Part of a small language model's weights.
Architecture: RMSNorm before each block, rotary positions, untied embeddings, normalized queries and keys.
Each number is 500 + 50 x the weight over its row's rms, rounded and kept within 0 to 999. Layers, rows and columns count from 0. Numbers have three digits each. The size before them is the row's rms in percent of the matrix's.

# layer 5 attention query, 96x96, rms 0.124, rows 30-31,62-63,94-95, columns 0-47
077:517549544513552542588456519375585499445540468551525479504517547557475544575486429508447460433483565549514552530559631513489487428485468554455455
091:540501496461476421519545458444518417447525472549535508587459527519553544529554408484500531493540472527485494471420561519441472395428585576483454
096:475630579471532543581451591446618506486500478620523509496525509502482484515480487492426418483484586529503580548535561565490556463533494542480458
095:534476499465572430534533518404457411479578496551604493535490522565539530579486472474523448567512447472491563488379550443441520478441565540492457
049:501503556547548502494440464492483537520531446495532485566516537473445467507454435467503447507435578468507472505480420570506522487425548541449523
055:655486435529555435515513477478450499473510529467564441511429520549519566553466591499553510506446558460551565414446497512540493487505567524478479
# layer 5 attention key, 32x96, rms 0.105, rows 30-31, columns 0-47
122:514617487573566517515505470459485601542559453542517591519541487522510495459414381498472526597471624518509606479498547432472566492412441480508395
114:436457475532642540532595567471468488514494504500465534506465587477522445449482480526547525620561471393550427438450522542433540518488575528567481
# layer 5 attention value, 32x96, rms 0.149, rows 0-31, columns 0-47
105:604447389484522502455459474631549515552485450543523532486528384476488487474487542494481517531425467581440468422435521448513480499534531462479606
101:557502573548491526622565554576519562420370479564519489529540492507466472519460506529583600491555556503573536576524448536508540521483537506501502
100:508426415420449541551534496507516476461509488480592445514501404585532506519468451554533635473534499506515603521411565489510518496489581575571456
095:506525534498455623477583446552499547561522523542602514500534527479483504467515523546487540495554502511492461401544513521513527515539581462394517
101:491441448507486508496461552435525500466477552441486510403458511635538474546456490510439522494521500545397531433474588393514486502516459482540568
100:604481460418525554500388428482429573501571468514533466480453591550444592474547488435519526480532519514566426478563467405409452485586486530451508
097:560537440541438547391437508516493433565530467467433444393538503563522491432422506574478500574568535451548461554496523444556467530484523474437430
109:599555482398485621469493491539534465419618547581491501473553535523505483613448483477411545547555519487560489458486506538503540505593452496508497
103:558468399531475433520484469492477458519506495547592545569467583447548505469566546453449542501484477503527518549510483496568556515383476486578539
092:463457465486540505405505592437607435499499439500486438524557411440439470563526482503500515437502471502451527584514448494498479510500490535470500
105:551491465518478471451502534389500377542438486537490517504540394463501551453499477539525538535492537584502436482512558569407517485511500493551449
085:585473533521449521472496453476546495525489482575524593465558478433527505497473487434524432527527508532577461524534508520546461496396566422457397
106:362511491537513498391532511558566529562434488554472539515435452506489499462543558513527476507579481434456486592458419503464556500556497438537552
104:531536500495515557480462498482529527421511503507459577496536581596440514517540483581479519529493549594538500437504537513599498502593622435456498
096:552470463371465437558475423487481576505465572412515467588602502400532533603468465520526510542479537468494483478551532528456533489537492465483508
095:474466445422467438520478436547535439482528423532520469549425605528509488431448505462470457486470545544500530517571493453527510507538544489505404
094:460458521358484479432437396430486616470460486562544541507455537453543487468370463491470541510504504475483445472435491493576498512438438469518531
099:455557481489454519463487489488471433482528501532552476497430524513484497534539530483405567491472409504419604447499575544520485517564546496588474
093:558539570476494512477437552464503525535494529461498574541364434475434505474505487458529578487519434536531536578457553539403560514451472492497447
109:592520555509464544481513584525524484537442471543514548560424486454569538530490523441472482488489573443597411439476449476469469492402564580551593
106:554514486476512449508559600387439531530474510469544495509506481513496481529413448608495451484493484418654501504498520525422514491601493575445569
094:483507510441454467491379630473562477522569548470492521462459569586483516437512493431604486517494585463630557491388531555447470480542486480543480
118:484393452456536593552561437515479429481507540554429496503487503456514531470573465482586491521553453415443464504580523434475533505504523456634467
092:451476590423519503454417435454418463469438531504492551475495567520485470510528480523471528449590558486413582514536498412455504494388474516423568
104:554570527517495554581561491436524492422512565544489540516451495536534507423443489554422558551422491559506454528567499509578465487546474513552515
104:645491458570474490494511432506490501578439505502456587513555495502484536487550508467600523490480481472442550551492497521477506488569543449517493
094:474416404410415450484600552418520506458449443473479510508501513569469569484425510592519616538546485538536413486459542453492618486482487443374478
095:523513424441568373518589545501484615440440449554499515450560505406514512493502496472382389561473473516574488477657495465581487484445529551391523
109:493501444438554560515521405476566422507493512349476584496495538482547575454561438523464543497467549426430471484538478483487512481432551453441497
097:521497490462581452594439485505471477471553483531441554534471492558507580444545489536493627605540583505463465542409474595519423497573477511507520
095:488517461385510538505526512473549519445390449543481515511484432501561507478581498559465507638505560498474403569536524638497511503570448525531436
096:514566366537497596520451505559466537509504429487366448552485499502520536580614459572438375468468514479537474427476474447592509490469527478478509
# layer 5 attention output (transposed), 96x96, rms 0.149, rows 0-95, columns 0-47
076:474477451486603509492446507511484607508473480505448597472536519555592514413459524478512459565518489461516423485588519519551490489587491535486409
066:534512532462494454605469566576610523473479509433537491493535501495507646503480531565510529528508444561483518473401479460452526532445499490513596
065:477483454445491506446491449564522429491484573432531488406497504405468508401579541559538504367517573461486531467491486475406495457486581515512449
072:488489418463483563519405522522544545441469552465527483429525547406450563502488416495505480519513483520502443594537510520398395514547477485464621
063:493525585578563510466498544432517512559557571438508548450459488494525429497405545510427509504524497554532558473536511560469453475559481491489535
071:549517503535378478449411409570538479498520540526518490472414469447489474501485448424456552548555548539445440448488498414560520544454499444477445
070:465577491554392408413449407478451519441470474521468401444500474519469475519449481449487488453543521544455487505443420495538458559517518535514571
074:471466417490514501537499547493464467305522539573532495446510494528453493484559477459456534488552588519465490442482460446515512507550570385517566
067:546427475512560524538506547489478536448579420495513487615381533483480529425557498486540496470380519486476526494576600545495476490477511519508495
056:481482528574446494508447505464526523437499477535424481546515489477450522475569481525613524473467558501422519588502530410484513447545603525471524
067:547463522502534481496550391573533455545485465524438508568472386560445472395439542500614562404504453511502491547469505551445520448517463464560476
068:563534491481436461433418540474452516489482512414521577464498458574502522536546508549457534504544558508499523512554450524481543518438463522362558
080:459467476436648548526549568563417523539462496460419492451521554559507520476522511498570488543398476446497508532548419520460495468526492485487480
081:524541552469456483497481550528501480479475499502490643460440510605581468530522523426450483581491557524493570501533511406519508531463455494477571
067:564483512524529495560596478549553491472512538510502502534518445398531518532530458466431537554535409500505448508577510507438486507495557445509494
072:588464470432488455498495437487468495429501430497496506642418503394538481559529584517553598514425508483509500479520541519460488407590549492483520
072:495499485578542538462419523541536514522516484486491523542664537521561407547522511455462512525537470460518426515550464498516509459489550477427519
065:451510465468572484539570397363453491460454448540465491527539528514415461503540520562486518463482453438504522466472533491483468538508441460558408
068:588520515498494537504520544480519511500543499524440539582467484477511564520381466461566553559448439524556505525421465469445526485522525491501389
077:454520472533513492467541553535564462601504576504505510528472421493421416433525504481481397452546468492551527498522597414464539564442458564609578
064:405364514503515503504474447578502523429498502459562492491570394494508545615458478503483504528522562512565462476369467503563517330525510476524505
064:488514524562480465542471482536496399552480536516529539472374493499461456455504465482506533549475452470429527452403486504468507550448518435468529
074:463458476503457520507429512549419476405482432503576499537391489553388603594606453426493438467494408527495482496559500481391481477533484498535554
059:456592486479548514501509514482521490496472497490471459560559575541502453427402511488418378550498416524455480435528501479566541533492559521537422
066:416542530497597475494502581519522444559446580535464560447535432596547418417564491515490450443468607526473499469511620535474491424533523493564473
077:478530412486435514467554454531500505472515475492502590517458372537483485425509436571423579492521517500553511563506542629526424498510431517464604
071:535564476459427535522543474567579482500489502456481479516499519544537434507480519492477494538507415458446456469438476426439471541561537437512546
071:575498533460515436529462460545520568497470533531486496569606453493564431574473486546463471480595582468512419465612540503543425513450458492538471
079:559480458430468531529556523501537499484506579582503425582516485387422581412402484512544462536476523525561478558430467554426422545544568525459453
074:520450470522530476461478463609521481508533430504456476458448483551521506439502549436563446512446575484502457503425481487506501553475535447484436
065:503464458531533550478467518495542507515528445567466548461509504482478455446465516470573494513475563390457419563553491483458468585516530505556518
050:458469567533495466488510568614420520580415513533482522481574469435559517572468532403438449573518510542506452486553422488530494474593441504568571
151:540502523521479516463492496510468464482475452475535478443512498521455497541550521473467498414546540497520533535495475471415458544372517488534530
154:504574528494438565416468459404487508416541490526521448519470531479429444613562492450435400472473593387484521520551549473575489589521443565480445
152:549509536487478437553454553499479492419499475561468547562436501518488463597471479597483481530488395478501500502528575494548527452476388444482446
150:463572575485519511490515476531472521538496441583561563584502461539552437515515491490471472508476467508504448412457444474495420597438464552526502
159:518426480491522491569607388543518508512472416555492513492500513521467569420597492439530551509522513444475471569479457496536495532424481431500469
155:406521555500513511580599604470458512492494526576428544537510517467525525462537489564544517438467479432498536529473448578373522519548505546494504
148:496460557448553547619609602468605514588510481525546606573460473480525516416541488548463539584473475453491456453517499514499516561473463470551442
159:529545586503489570476501495497568543658472464468474496576464515409516544524429554519523462501459391459490533582430489561571479541468497577456388
155:517593521481359458469558467569635429567466556491454454369595471501474509587513474549518552486504520479495523498395491466592530484529504558567523
147:571608450471526475507438470509410494573482483485544546524494506500458559520460528439461518492466490442522502476453567615501596481495474486548379
161:542557548515461534562481626452505559462518480421510501419485609357503461504588486536440437571496560429493519516521529529575505454478511550482464
138:389438535521510557491569432511597481495538503520583519497520513441545497459460407451497442488479442535476452520449490429541425381489525472651435
160:509573495548548477494586407418570496447537474564550461517517452432493492534464515476493485484551516546572485449447605496558421487486592481479516
151:466501410524551509471429474452534548564482515527510450498592482438481551500503499578546510424542438433466432504501483536456528483486433591534493
142:423534563490462504435447498467495448520533488495499496544480510571477492444494551523602476475451561532441495482479434476548549470526464526515482
149:406524542577461493536562482497537491575460547471504509386570480562382553458489515514477448451582559493513536531502493490542518527441463475508482
152:467443524445467481496556488461517540493467588558494528383454474538567561547448475644527496513503507509550525548520582440535485434521530622531554
161:599507551496568498499359528641526542511498552414500510465457517509546478457526457451517480478466539471500523530537473497494506500485546507381556
150:438436446449535487502517454535482517527510526447530436426516563565473454443548437578440472445504557476422521474563530539562535515457536452541481
169:577416541458441491504525469460487523425514431495493436404509511564634562566463509491481582504490547507485508460496416554535450496485468512399497
156:554623537506473569496500561446494517441487514460506559565475570536535533432564541471497519499467431546442485538553471441449477490515492518546510
146:423476548503469465534468477486452550606466419518437468559518479451587531502443477483490579490482574527476422528537441558573501542566507499529519
173:498548521490410568491553504473541473497493589516470441575526498349522474397361531615477500525492556506446509498409531524527501492489481457488545
137:451492438442468483513466553505481547466520462560545463456482407451537513444560503511528669466500555468544510480458474484526521383489534512512566
157:600404482501430518480559436471465540425551440475505452521499562415465552639400509503485504575520441464563532522571419482496447477429413507399524
163:462448584536514480517436526512490419487472562553486432539501543387480480475480487389545456482497448491457467463500492364419513557478550473565426
135:456473510487498437492461529497473480488500532540529473476498561485528522522574522546542522417459552543503492498557513539629606521384519534526475
140:430541501534444597448455515460541443459525491468504575346464543536531505493589556480536526441498412497518550560455480485475527549529483587443520
173:477546529552481462525527463499475440538503484442470482523428468549531373563575552555501560455500455512426536419532502542542422510504413425548529
153:528505452459546520504565532403415481454435552510495446555504543510460446525515511589418551473511482526499603409586530505505432472528446562486526
149:448504571438492517494483526438463479479499551402488513538487523510550519531497547479428442511545473582479569424515555512586450577514447573379475
137:490520490503455513551395431432540471510455460447525515494394522588461525543512578489570546462434540407493479505471514566464510498402489448434532
041:509504511593480507551437534432473593535468473472382533504547532516486563548512501448420435444472514444531449469533510470498607484576476503451464
040:548510416525477514492514561492491593488552396518545521525521510489548633494479451496534395457533566499456512426521581459471462589443470508512378
043:447462530500537483500497535475562443513544442476461448530584527494474503625563580550545481528501496540546468400453519452510658481512408514532470
039:466487573560489498507473539508530538448574481549535542433458489450464584446517446475413428572451483506537428429478530558490509493489415536521630
046:490479444550591523532541450486576485463567538432514545466466443483497515515570678549510529540517586496543530521470505472511480527454497519504397
043:441514584501526465469539473465481436528512473490471549484528505542450426492445485524518572502456401443497523598559412510540421463492559525545479
043:467450459461502539558608519491442451495498565518581463537540494476559470448504618511519477518466477537496503589538527550469468582524506487475473
037:548547458501431598404482457509505581440543448440504443488525485479484558449481558470481465579517506548560482576512577557498537419506510464626458
040:480569508440533431508449421570581474502568504461438524511503488404495598516568498520577497481555489498526536478417568417550595449463514488448529
043:549565599508455504531486468508412545553464525438451616526541516501472542585502509523482504458405458448539436582493520462498493442503491507422455
040:515448518536543429605612496459531547540549527503466457482558554422480390546505560530568530505518566471505442520451484481526536573548605463532427
049:488547554485538537424596540483524569482612551578477510511420372548565573437462463562520439563462490516485471535449467547460535439461540427516555
046:547578510503570545468507499441494516530562526579527599548460525490457565546500365492539475528450486555530502472495487589497423377534552435475527
042:529481514461451473449327465442466542565496489542480540432545516469487513485461435520519498474561458495408449556461515582451502506548451459556554
040:514434505523617549592565524435475446480525486438432462512460475496498412412496636519467526467523502478508543477479442443438563697532517523493386
042:489437462520504516538532514414502453459431458540477556482495460525495507424584572559421595407486481533518527555486445483577543547481439553501401
046:526482537537504510485497424420492463565465484478499556504497515489454523519555563605456526552475580519531501529449550504540630647517516566583600
035:586573561439487520503442471508546524548539517456452525571544457508494472518566516428486429379468450459456571525593507485519445567511426526472442
043:490525571467469514454447553507513471535486478508462506500618502551427471486336475479486491432536452521521509453486433482533555524448564423496415
042:481476505437457491410488502496570516377507460443501499501412505525505562579542523516444512463513567450502475495512500474568523590492427540550460
044:463555522593448500509472508529453484405511522365541535506474547500502584495491503540498534501422522509464464460424497473504454344515543527503609
046:442385432467454479457511513574489425420500524501495447515462506517493489446478477509460602487497428463442502548574445515498426633544428498515517
044:507495530466477574555432589551467509523519530467518391558532481512510544511387430604520427573498512473453588486374550483490450422487446418465481
044:550508459455516580511477539408483500522541541560560525486455486482531453485502469452466490460512511463494554461540527540511531556561401478473453
041:566531525460507519544467473500531532567406532551566361481511522506420498520500370440489446556529531526483398435518484550510522446578413462599577
043:509504510484499469540349529556490502521537470509340451465425542480506477457563479563500583465538510523557505418463566458543657593560523452501527
045:481424485491451398492508536457543428533533446457513511558550550535511497536522606453497465516464527570559513513495514554495644694537552592543489
051:555466424558557507556577477538428492481480495437417538440515401426592490513468516502575565444473534481508550548511496550433519645473486517441481
042:519472578620537463430584598523535486465524554468604520491463549555469509527455567533521600467498518469486540532501510537517501486534564523470481
040:531472434430509526542555500519472444497394427544437529495468480443525556361475491457489459495503482487535449564513358479528520408529506485542504
042:449488475459528488451478535510487495516538580459437472531457455530539423466429520528423486492477545423391463524544446438550507673490436584538435
039:402447533486477522512510524482527505530472461488575485428487513537562558549575564579483539564530391473453459478484521549540536596528510482619637
# layer 5 MLP gate, 256x96, rms 0.0853, rows 0-48, columns 0-47
112:496494413482496502508487557407525503532521508499420531491501448513524531544569580527482469469489611411484461442451385414530519551468465510552481
088:474536559510457506504513402537471529560537496632555452458469494372545498482432497453597477480488565543545586503583506471472440507451415545530523
101:501519445552504570560434460461530549514554446479475528470457330474491512497596496506516493503585619589481448533491495441498476572487429470431447
101:460429478508572591547492572524455578582522458535439549469442503502467498577494584505455438500603510517453554498481427531545523542541512529571533
100:475605568524479544414552428510477527517451528499466565462539529525501474474481526479475463436521498575579506438557501410543564528448515459484565
099:463511535571523493546478478534523597607492560499574502579413559427440450483500590461503545470535624563539593635520553446471499532628491520492446
093:566485497536457530423502458537541631552524546538516518585448510481404507412442435492514596471509523484542588421442410434510510498555472555514570
106:461520491435517484469472531474455484524478528442471566474576525474570503435546571525446481493517551487527504422523551426558542536483484423478482
103:579371516517486567466490512577441463564522594554571492469608515476492421547468492516492494476423438485394551470446472530518545512550514395502443
118:479535577474527521507471464503435408556489590542510527457466378522516575466501590562544467588564505520565487505560438472512599520515455491502501
104:546496468533477551479487570467427483439560498477458580496593562441460462513490568532506554487555492383434491479468475508447578522541323493493579
094:522583527471502454454522471557511522549530471584610526490504541471412451430484522477452539554480562412426585510506431579478478550624543458480498
098:507464558559483520510529561465517529476520529535462497488425539582558609420539486523479538457509594541496570589454491453614499557410435368512449
101:453492447537469456390564542481424555465575436483498530505560462407422481491479565533473440512477545495469464484504439461462598551527415561494607
092:381501480523494459448515480467413548530578537426493567597517487478537584427484544557404555537512497424530494557475442366559555570521469603480557
104:565513377426443444568531505507494431486631535460488525429468496548439562481510521565506545518520473500463541530519512486467620548461451528519450
106:433510478433517569497430533419509522618621478535537594476502557503448601510530553509519513518471529449507488510476446518539626537515508483414411
104:465471498515508531499489491587488607501593552484512519519462404453465541481513578517529377405527500483515454443503471578476478527409493513535525
100:497544414484405538474436569509425486499503466432491444472568451537455511514509526618548430601514509514526506504453443482428580557586487510479531
101:451441513434461511523546632510441553592533556499582539491499539581484536516509534550501457442512438540501517588494549488575508517431399520460495
104:490484479440492527525505498495530437551503529465557554494553481446516417498614564517448556514419474572578481542450514482479495611525517492644481
101:483497528527454496464451480457450503533419464527426549454516515497468460524454518515441424506452449446527554462436371483486565560503534486542506
093:511544386404484525490561553522433457607501482457440588553493439522464517605474447521546481504470466495543499498549486412460542518467504413562461
104:492515531368448434499485459520533578455486457495398477490524537532539538523455570540471481546512547524396463494544533452548606593497425536570599
100:495530505461491554497485491490441504652433483512465544443524439497542441373494540502451515458571512484550477499521501438592485514547497461496502
100:502511519424560499574434553549590490463479488479424583500541532504478440528463568480607518500478531549589557540514491414533545605433550481519532
101:438430560551573494516427601527541413575440434576492468384480427456512587479515471574458443513499558466425514517485505455474449521554487524524494
099:510466565554526507544535546617550488468423537512562567429468428405471478473425551530535496502465546566510595524489537476504625570513437437501472
106:476376527573554484531560618478445471528493659534487498441502453619466505338537491595463471497461514483548478521502532429565508506511461461459480
095:521443614539544523453510488555489498499478535494538541393387587423504480444460517515524512433475531431590435455457579519473464547499496533449553
104:467426451542509473519571432583436476457431552467520551417397433520471554489474520507463542447495558491372510467416462432582541582454445581499494
102:369487458454515496519433446550469556482514527479474524596440528456521554495488530501540497496401513531544606514534544528466495555426495522519529
099:446472504531444544451536514489519522521516426567375500515544502493500512509522549544491429566453470490493509419579526441415469515488503476517423
113:402455521447424510461503525494557575562528464511443537465571488422494556536471576447584483401368574510499460442518501439465528585513492510498474
095:435491484504478432482471513525571500488568454470526451595486431598432497468510536549523448491541562456436545427426515445432530513562474509476502
105:517499523438530568497554526620467432492451575513406531479544487518530503439414526469507432521540476507494491453515505553554527551521459518505541
114:437577412512514548425552509573466480494576484494517470537500439505481509492487571637519460548396469546453533587496509489560507546442446411417525
091:477542469441526479367511470561500644504569499487479541469420514463444432539421572494515473474495552405476514494504504455470471510514489583554512
100:521547602445440515495517516516473491613573548542544463459472601552477438453444523500488517505503467446491451585477480504496444498512534432459577
108:439462495503419549492595435553439515513459555527601549605547476524453497493472492528477526577426502518444442475518458513616556546528484485462533
096:447414469446565482445520494547414446545388546467590624506521502486531480500446578465544490558496440492456451559549557492592628564467509451433604
097:414516550517494524540447595471535542617507547369527520468492427465475490482548511461528503526505537469482518493470374485424504480519540354515460
097:538376482516409473519437388574477545536530587450584502566502512468500510465371548543447497392437546494471494487451464498445489510527392504519543
087:368550497403595489492449518420481521429537510605506536494514518520503501490547536427519590578493591454467498559490551493531555554500489533469504
096:520483484485544566578489603531481535538581411484545523552375491461494451488517545439506448488529479475422528541568528456535523565543492509535516
089:387552516542569486465587567551511481537523614485503447448452457547483508443561538444467438535555468513456419561477491503542505481529457530596527
097:473574564543540471520448472424526475522603509455459444485478456585460630474541520527558566488505519526462458540514544471464528542512543464529441
100:466547465479577504397573407484395566470461418446403547562526514531480476493532483462440461452457596510491498515466447402517553542513469533555530
097:486476492494379485476474562659452552417498511413494513474568453526482457582429536511551459494502575521391538522535585552478479549525494501518503
# layer 5 MLP up, 256x96, rms 0.0796, rows 0-48, columns 0-47
105:506441545500516500515559505533468472531433427404547413524481391498653561539487536586478543552522527459462587523520523387481613526527461513422514
094:539482475557451489512529481425495453471427512530508578393556522488466493419477560470439577462446459495509466596572447504450450496479527565468424
100:464426461509532493564462474473466396489384545445540525482477489516467486504480508471522580520453502558478553550466485492543533511509657549409455
102:531517458534434536532471450482515517441440481453508505450416440484484440508463452447542463499584485438452613483507630555619497521498454534608444
092:426504567501476553380434516521458532584440489475549509527571506418522394520415563485498556595524545435481512565522480475547493493514519505459478
097:482427409455426531515508478513376546536553429442454412509452513502446516492418441513524438459567445450512584499575500433380505519496542572594485
092:498463566490453535464490570477369470549477559454510532489502520488502479489475498407532560474432521648527427451455494597533490539467493446503497
100:447510448490444525538611477572483520545461613416563510554520502494452394528451469454514491541532478527484546581498548524497501462563429427434462
108:501479566521443528545495562519510452441480494490483445478537442537355544446470474503451472607554498550467514484585530532519524483594567511478604
107:602526502618424593452428457552479531403514439451513435588541557548497502481546463549550548453492515453603486482438516489476458540440474516484409
103:369362538515538536474525420508523441573527440542452530507501464507509452458461534569481594578516555518440534442557507505560508546468651508490525
095:500546491601493582453467507457430563504510541542552494465600483545567461538489465599491517464460474492582543488446534455476478453376395457567490
102:547534482409416462506456550389567451472485490555502532457417464434560418452452471426530503531389475505488575569523528492473514469466478461489376
104:550572485476556506528461568525516583521402587433582523453473549480520544486518425522507592450509473549477495504446514490510491457483447403538448
098:463459611383440534482476471509472587516491468506529410508485468511497518519553512611438456391511503552552468478486465430461455512464482438492489
103:538412467486431477562509507535436492495514455433435544499482482525545552489471555419509454376522508496510554451391497445424470480444497578438445
100:485487555409500576463531441458483597475440476511498607551535494531477546507476535486593564463508580481508443565505352489612516548476546531556594
100:485430433446505460497457473458579457481526430507422427534489544471497487510473477433607580567525510448429456517563513554457464551448505488488495
117:489507520504553526551522552508584433496495408479494462458490508580572450511474534536528516549457422628521502506546463497459582495564547533486470
100:490518533492480380448444552412487450445508423557482433481493548593482472375569563453466508539471387426576492542571489474552530548465444460635471
102:509466524609447486470460559504507435540591466484537441538454487480469469445551507487525491424578436489545422519537361504552511503457456539478472
100:501547354485445395499518465480494505493392479458467486551505502531469455553560473499527435447517475521533374598524493524533420500603525418517408
098:429440540529595474472486437518581488572475503518526501493469486476422484491537496428366618453560509489406618606459538546500410487493471535528489
102:448524398520477521529519503495531511486475478493424460496477532536486483474447488524543468597499468459461521497415446437538521527508555492514529
101:540472444540521534491480525447590492498435436573512501494522506445521575565463500458499475399408503540594567637450553524508407482610493523579570
097:563569500482550478463414543397443529479515454555392525455493531594492572492512452578475537617550368473539460497448528478465488494572553461532594
100:608448602501529543476593487532463530525495574528445486431470435415513576463572476549470549491464570466550510534567509462390502522547509432507479
104:533532591524475417523466422419524579526537538523497532499532488562429482489638488504450477501536478451637524519530513531475403513504491475497562
105:532500490540519477431517510492514387553413614498509394536482486509484538456459548621526506433496466511577387609549586560430518509434416500457486
092:508501532613558468559460484448493592388516544490566480556465553563518432472566510575467489421505482424505477406404491457630508555538475520567577
106:547518488518466455567504543481445527523484460461454414514491487560502576436462528508535520443562405488475540431558513468512481482568445505505496
096:508519555439453520472551513562469574485500478571558473467452585449549458539464533515506527510557492406464436394538476529480482478479557395472454
103:470523530470466470526420406495525496570510525591467484526562589551584431455483425474550475437457544474572589630560496554510443507488455511482486
108:532474545504454529516512488473586529550427541445516498571488539518563525496623453558488516565356540518556507452559444540529508466517469425481450
098:551502473392515446481469579589446484518347562564488455472537484559463512481484482432432488613437592508530464519571492470483502480571479481494458
095:477451474415495443625480495476576555401439538462480530568462417502547523517462551508547440524434551531496527571535420505524505478333437550498493
102:445456397588446489474522471427438518502495500525527475601410479484539553503396504500537524490503545453500520499452549485490544450415600455477544
095:537409487591457465442505511432561539516503476535473472532621497448615511417590575487420478565499454591500529550602502463481622507487435511558463
099:537514536443502492491464453592456414494434506535467440526453463507528535487447574534471454499577577534490433521526465571514563554422507455529509
098:429491519454597487496536459513569484521467506536456597548517497403530515614512446507505527546439577461568512531404501468385508448563430520495469
096:507440507488581531399471496577524511515546467465529470491517403518438415457460499495516470405572523486528431546475505548484393520511491515506439
095:449479469540571544508441428485438481447434492573472596494453516551459481556540501509553328485600539513488487562465579453554472473448510529532495
102:463440482488538599486495564513478519480489488450447438485487488548478512540512477609470471469510521446560480452399474473430511508527529453529443
091:544467659442432419539443471439509389595449478544527465511533498527547481459512579470455479550526467565510458581573492499487491512478487536576511
103:492583509450532521559447509495541518599425523494452476564496406502512494450431501474448484406515542469507449437445465542533444492469509523424521
094:502427443563436530543486497552457491576400546467484534515463528481402430547528368530488531585575485539486525590529484524552509453551598532487389
097:540539475592560549507526490526468475461559482460592535440499432521519580526356471510430482445411568490362493404542513516487468467459529516491550
098:500532457470385527541402543566509540623482499495543477433557497518570493529552454544545455500564439567462540492480617550426442450531444455500430
100:449546480457574399548532527402436522518451487404474416450570496486547441507488521566501504444445510513498444551504511507499504483549549460502481
# layer 5 MLP down (transposed), 256x96, rms 0.114, rows 0-47, columns 0-47
106:482564550505449476399533548456441436544501538466501449488509501518443431512589413517562455454455483470478492461512517490491457504497555368454424
096:573548498412465486496469528449499525495591495568523519522515366569578445487475576496533462476539412476534515504408467523542412385491527434462476
100:439579551544539491594581513433558595476467499445454523522554491529443526566488532410482454546545543445503646471528447445451458541534533490543489
105:437493509461540584558500569493559537440443429437451579518464448477484522494451526484432406536426536538538509579537373558424514536524517510475418
093:482563424501542491539557527406518493562502556464524433496432537474485538446549448460555523492448472495597491508449362460539456483449422540522502
099:492670555509557523510529440412481389482495547402632566543469563451549566499569470495494485510458494462481510558552496478543450488470461522432525
094:568541465506463549442559470505490638531514513459441505503487416477534598602585469499474481445455602499533430447483489500618491396489493504509432
103:470517531521547448526475589508465476517560585546514601586464529522481476535530626505438517486380629456509502477474515422562560660469508466440518
102:542453447470447507397511435495554526548389442365513526526603548445472465476524494522427550438499447540539565412481486618485510512474533427495510
102:476463560542450589524510382526555395505492551531533492463493516451558470526495620456511479529567520503539497430527509484528426606525402493476486
109:361479524556438511483471519599436453548509557544444479463479444489511533444450473454460503616468525437515397475575590491602389540462530474440460
094:542515413503469571461484536524551502562495550410458489542457536527550465581472541596456535480540402437442528588488482552476435433473540540551365
106:538501478538539532640451510487503507531511430508509479545517500511406363426564485395593485587435521576531534481517426558520432461512575499516464
098:468493467456492440432488510457473601480484494550496503534521508424476563499473651520443487558533506505435564436565522510544535698614495530572581
097:558485499536580498497517485533520457554466523397597500527373492428515495474432566541545508491491479444502461495498540582420543552564465657484480
100:532522453504562629552459455435463493454501531582459518470429511510571486485469458521472478501407506462455504481485592480478553464449538480501598
103:496527470520536518604454519544525538599462445474465519520556594506478498493453573518575496422539470500573394467531566481510544367480416469575463
104:563517432449460463443497571417528424418557454502523470388548415478523388541438538569473484437493509437458505476497491403495503535496542450463549
110:520486480550560488564501490440549491487376491515483471491587514512475435513484432505532484455517489575576535478451460471484603356606504519404475
101:475443549577575429446607588562390404441488491509568579527436525480492413474437514473436474515522522557512447549458572405519475518479485446501505
104:516388448555493502526508571465355508458525538503566499509550499530544408442589511561475479531538532589586453510514545497552494531625597482501495
102:492492429534490502534531514594436424549528581480489413441522484454440524429564501559505538417503460600554442556524533608493518484520517466568488
093:414508530456576561447494624461530485479482483540427482394468518451437484549503480480493515425525515500379543510506631497444499557467494491499506
105:564509444583511499599581506590537491547466486511551567479476495536494450395480483586490530503468477523504544517517506471500495434460574580456485
098:558452489418448519575503524525547510579624465485544433474484435566497429465524560494555504489426575584458510489608581510487409548475454554484462
098:557529517498423560513468517465535510554478616545474490530460498579567479511467465451555528517484511524413505518509682541523459353572474516567480
098:434490518595518559502505545567535498527490549533433424545437436492577542483547474585628578493539539419536411597497493498516501462447466460516625
105:507499543451498544462467529412533488537603520501541501458483464514522561538598570493483576564536591456462562401514501512465446587536500524509457
102:525479529554543501450570442575461467494527509567589421552516526427569453561591398529507537492494525484560490513483444605508529530439486436433495
091:426493509505546387546472563501453461453508428490476410534469455476574479496520494542388433482568521489466549561440549530441550546399489509480580
107:535461533426548493558460474447482554513479471484510501562394479469503500405533455519524544523444416513473504474537565422500554464553495481460522
098:485539473440449533486430541510476512534480510472452448492510521436507499520619415480494587574628457513532564490565569445439458491543519561479541
105:480523419557468542574596487497464389432562521526486613537553473458485358492414529331472555481520531486527486544487474479514574566460474478472470
111:528586482481546495495537488458486401506481555534610570437506523582443480569483519570464535530554436519567533562543531611574479594519425510510586
102:572503478541414454530429344491524457515461565487505494447513427462481480505514579549422602449409462526533473533435486511471367526577498468470547
093:480458511466405463459487571530577556401458508577476519483553535434531450489471434480480565416486463586441499377527514577513461426568511486501437
095:479483506539464507515477445525482539535509507501554572641555435624463506656437548459469458456480488418479607594508518515465541543432517502537539
094:580505426425529423452442544468477519478537427501465475410457493550420508442433554557604484492508484496541529443475407579526426605538548566514556
097:524488449413515457591526499489455509500525525473555474518568516479565425556504527478545445524547568516433497546520501507569616587520549420499491
096:536494409509420552502529535503578496440515405524420607569523577497498515535556434496456528491446519617518447459521582547461548456537465577454567
097:402485540535446565494463418584469483444530469491481539483532407388488418583498622479454444525505474488468559521553437526553546547561480529571405
092:599506501431470414577548407362487510496472468444521556502510568415505390459534526521545497418426481510499523415436442485465524451492544563510338
094:553462465547524434513396508445521486563513494467565449502543562551495473492529518568557526581616418496509550566566546569520479491469504609602494
090:503534540587558530541479440451531499555594462520621523447506525562479566480479430435419508550455463520522589467438436477442498571523516500522496
103:499472402500504605451483506492503466456555415468479382519551521622497483519564518555462473521506447606580515520535553457459574496530436395497457
094:404462529550631451549510454397519431481498462484449385526513479489503528499513474519531490497500545522495488595509532423500605505478451509544599
102:524516418487473548510575495506545485480535496464502548438430480491458493415510436468406497451452565493392537459479474466542520401486522542568453
096:538463447438493458412567452472428460533541466479490507505524487364551561464475449354443538533619532531551420478413480517428478563487483466483536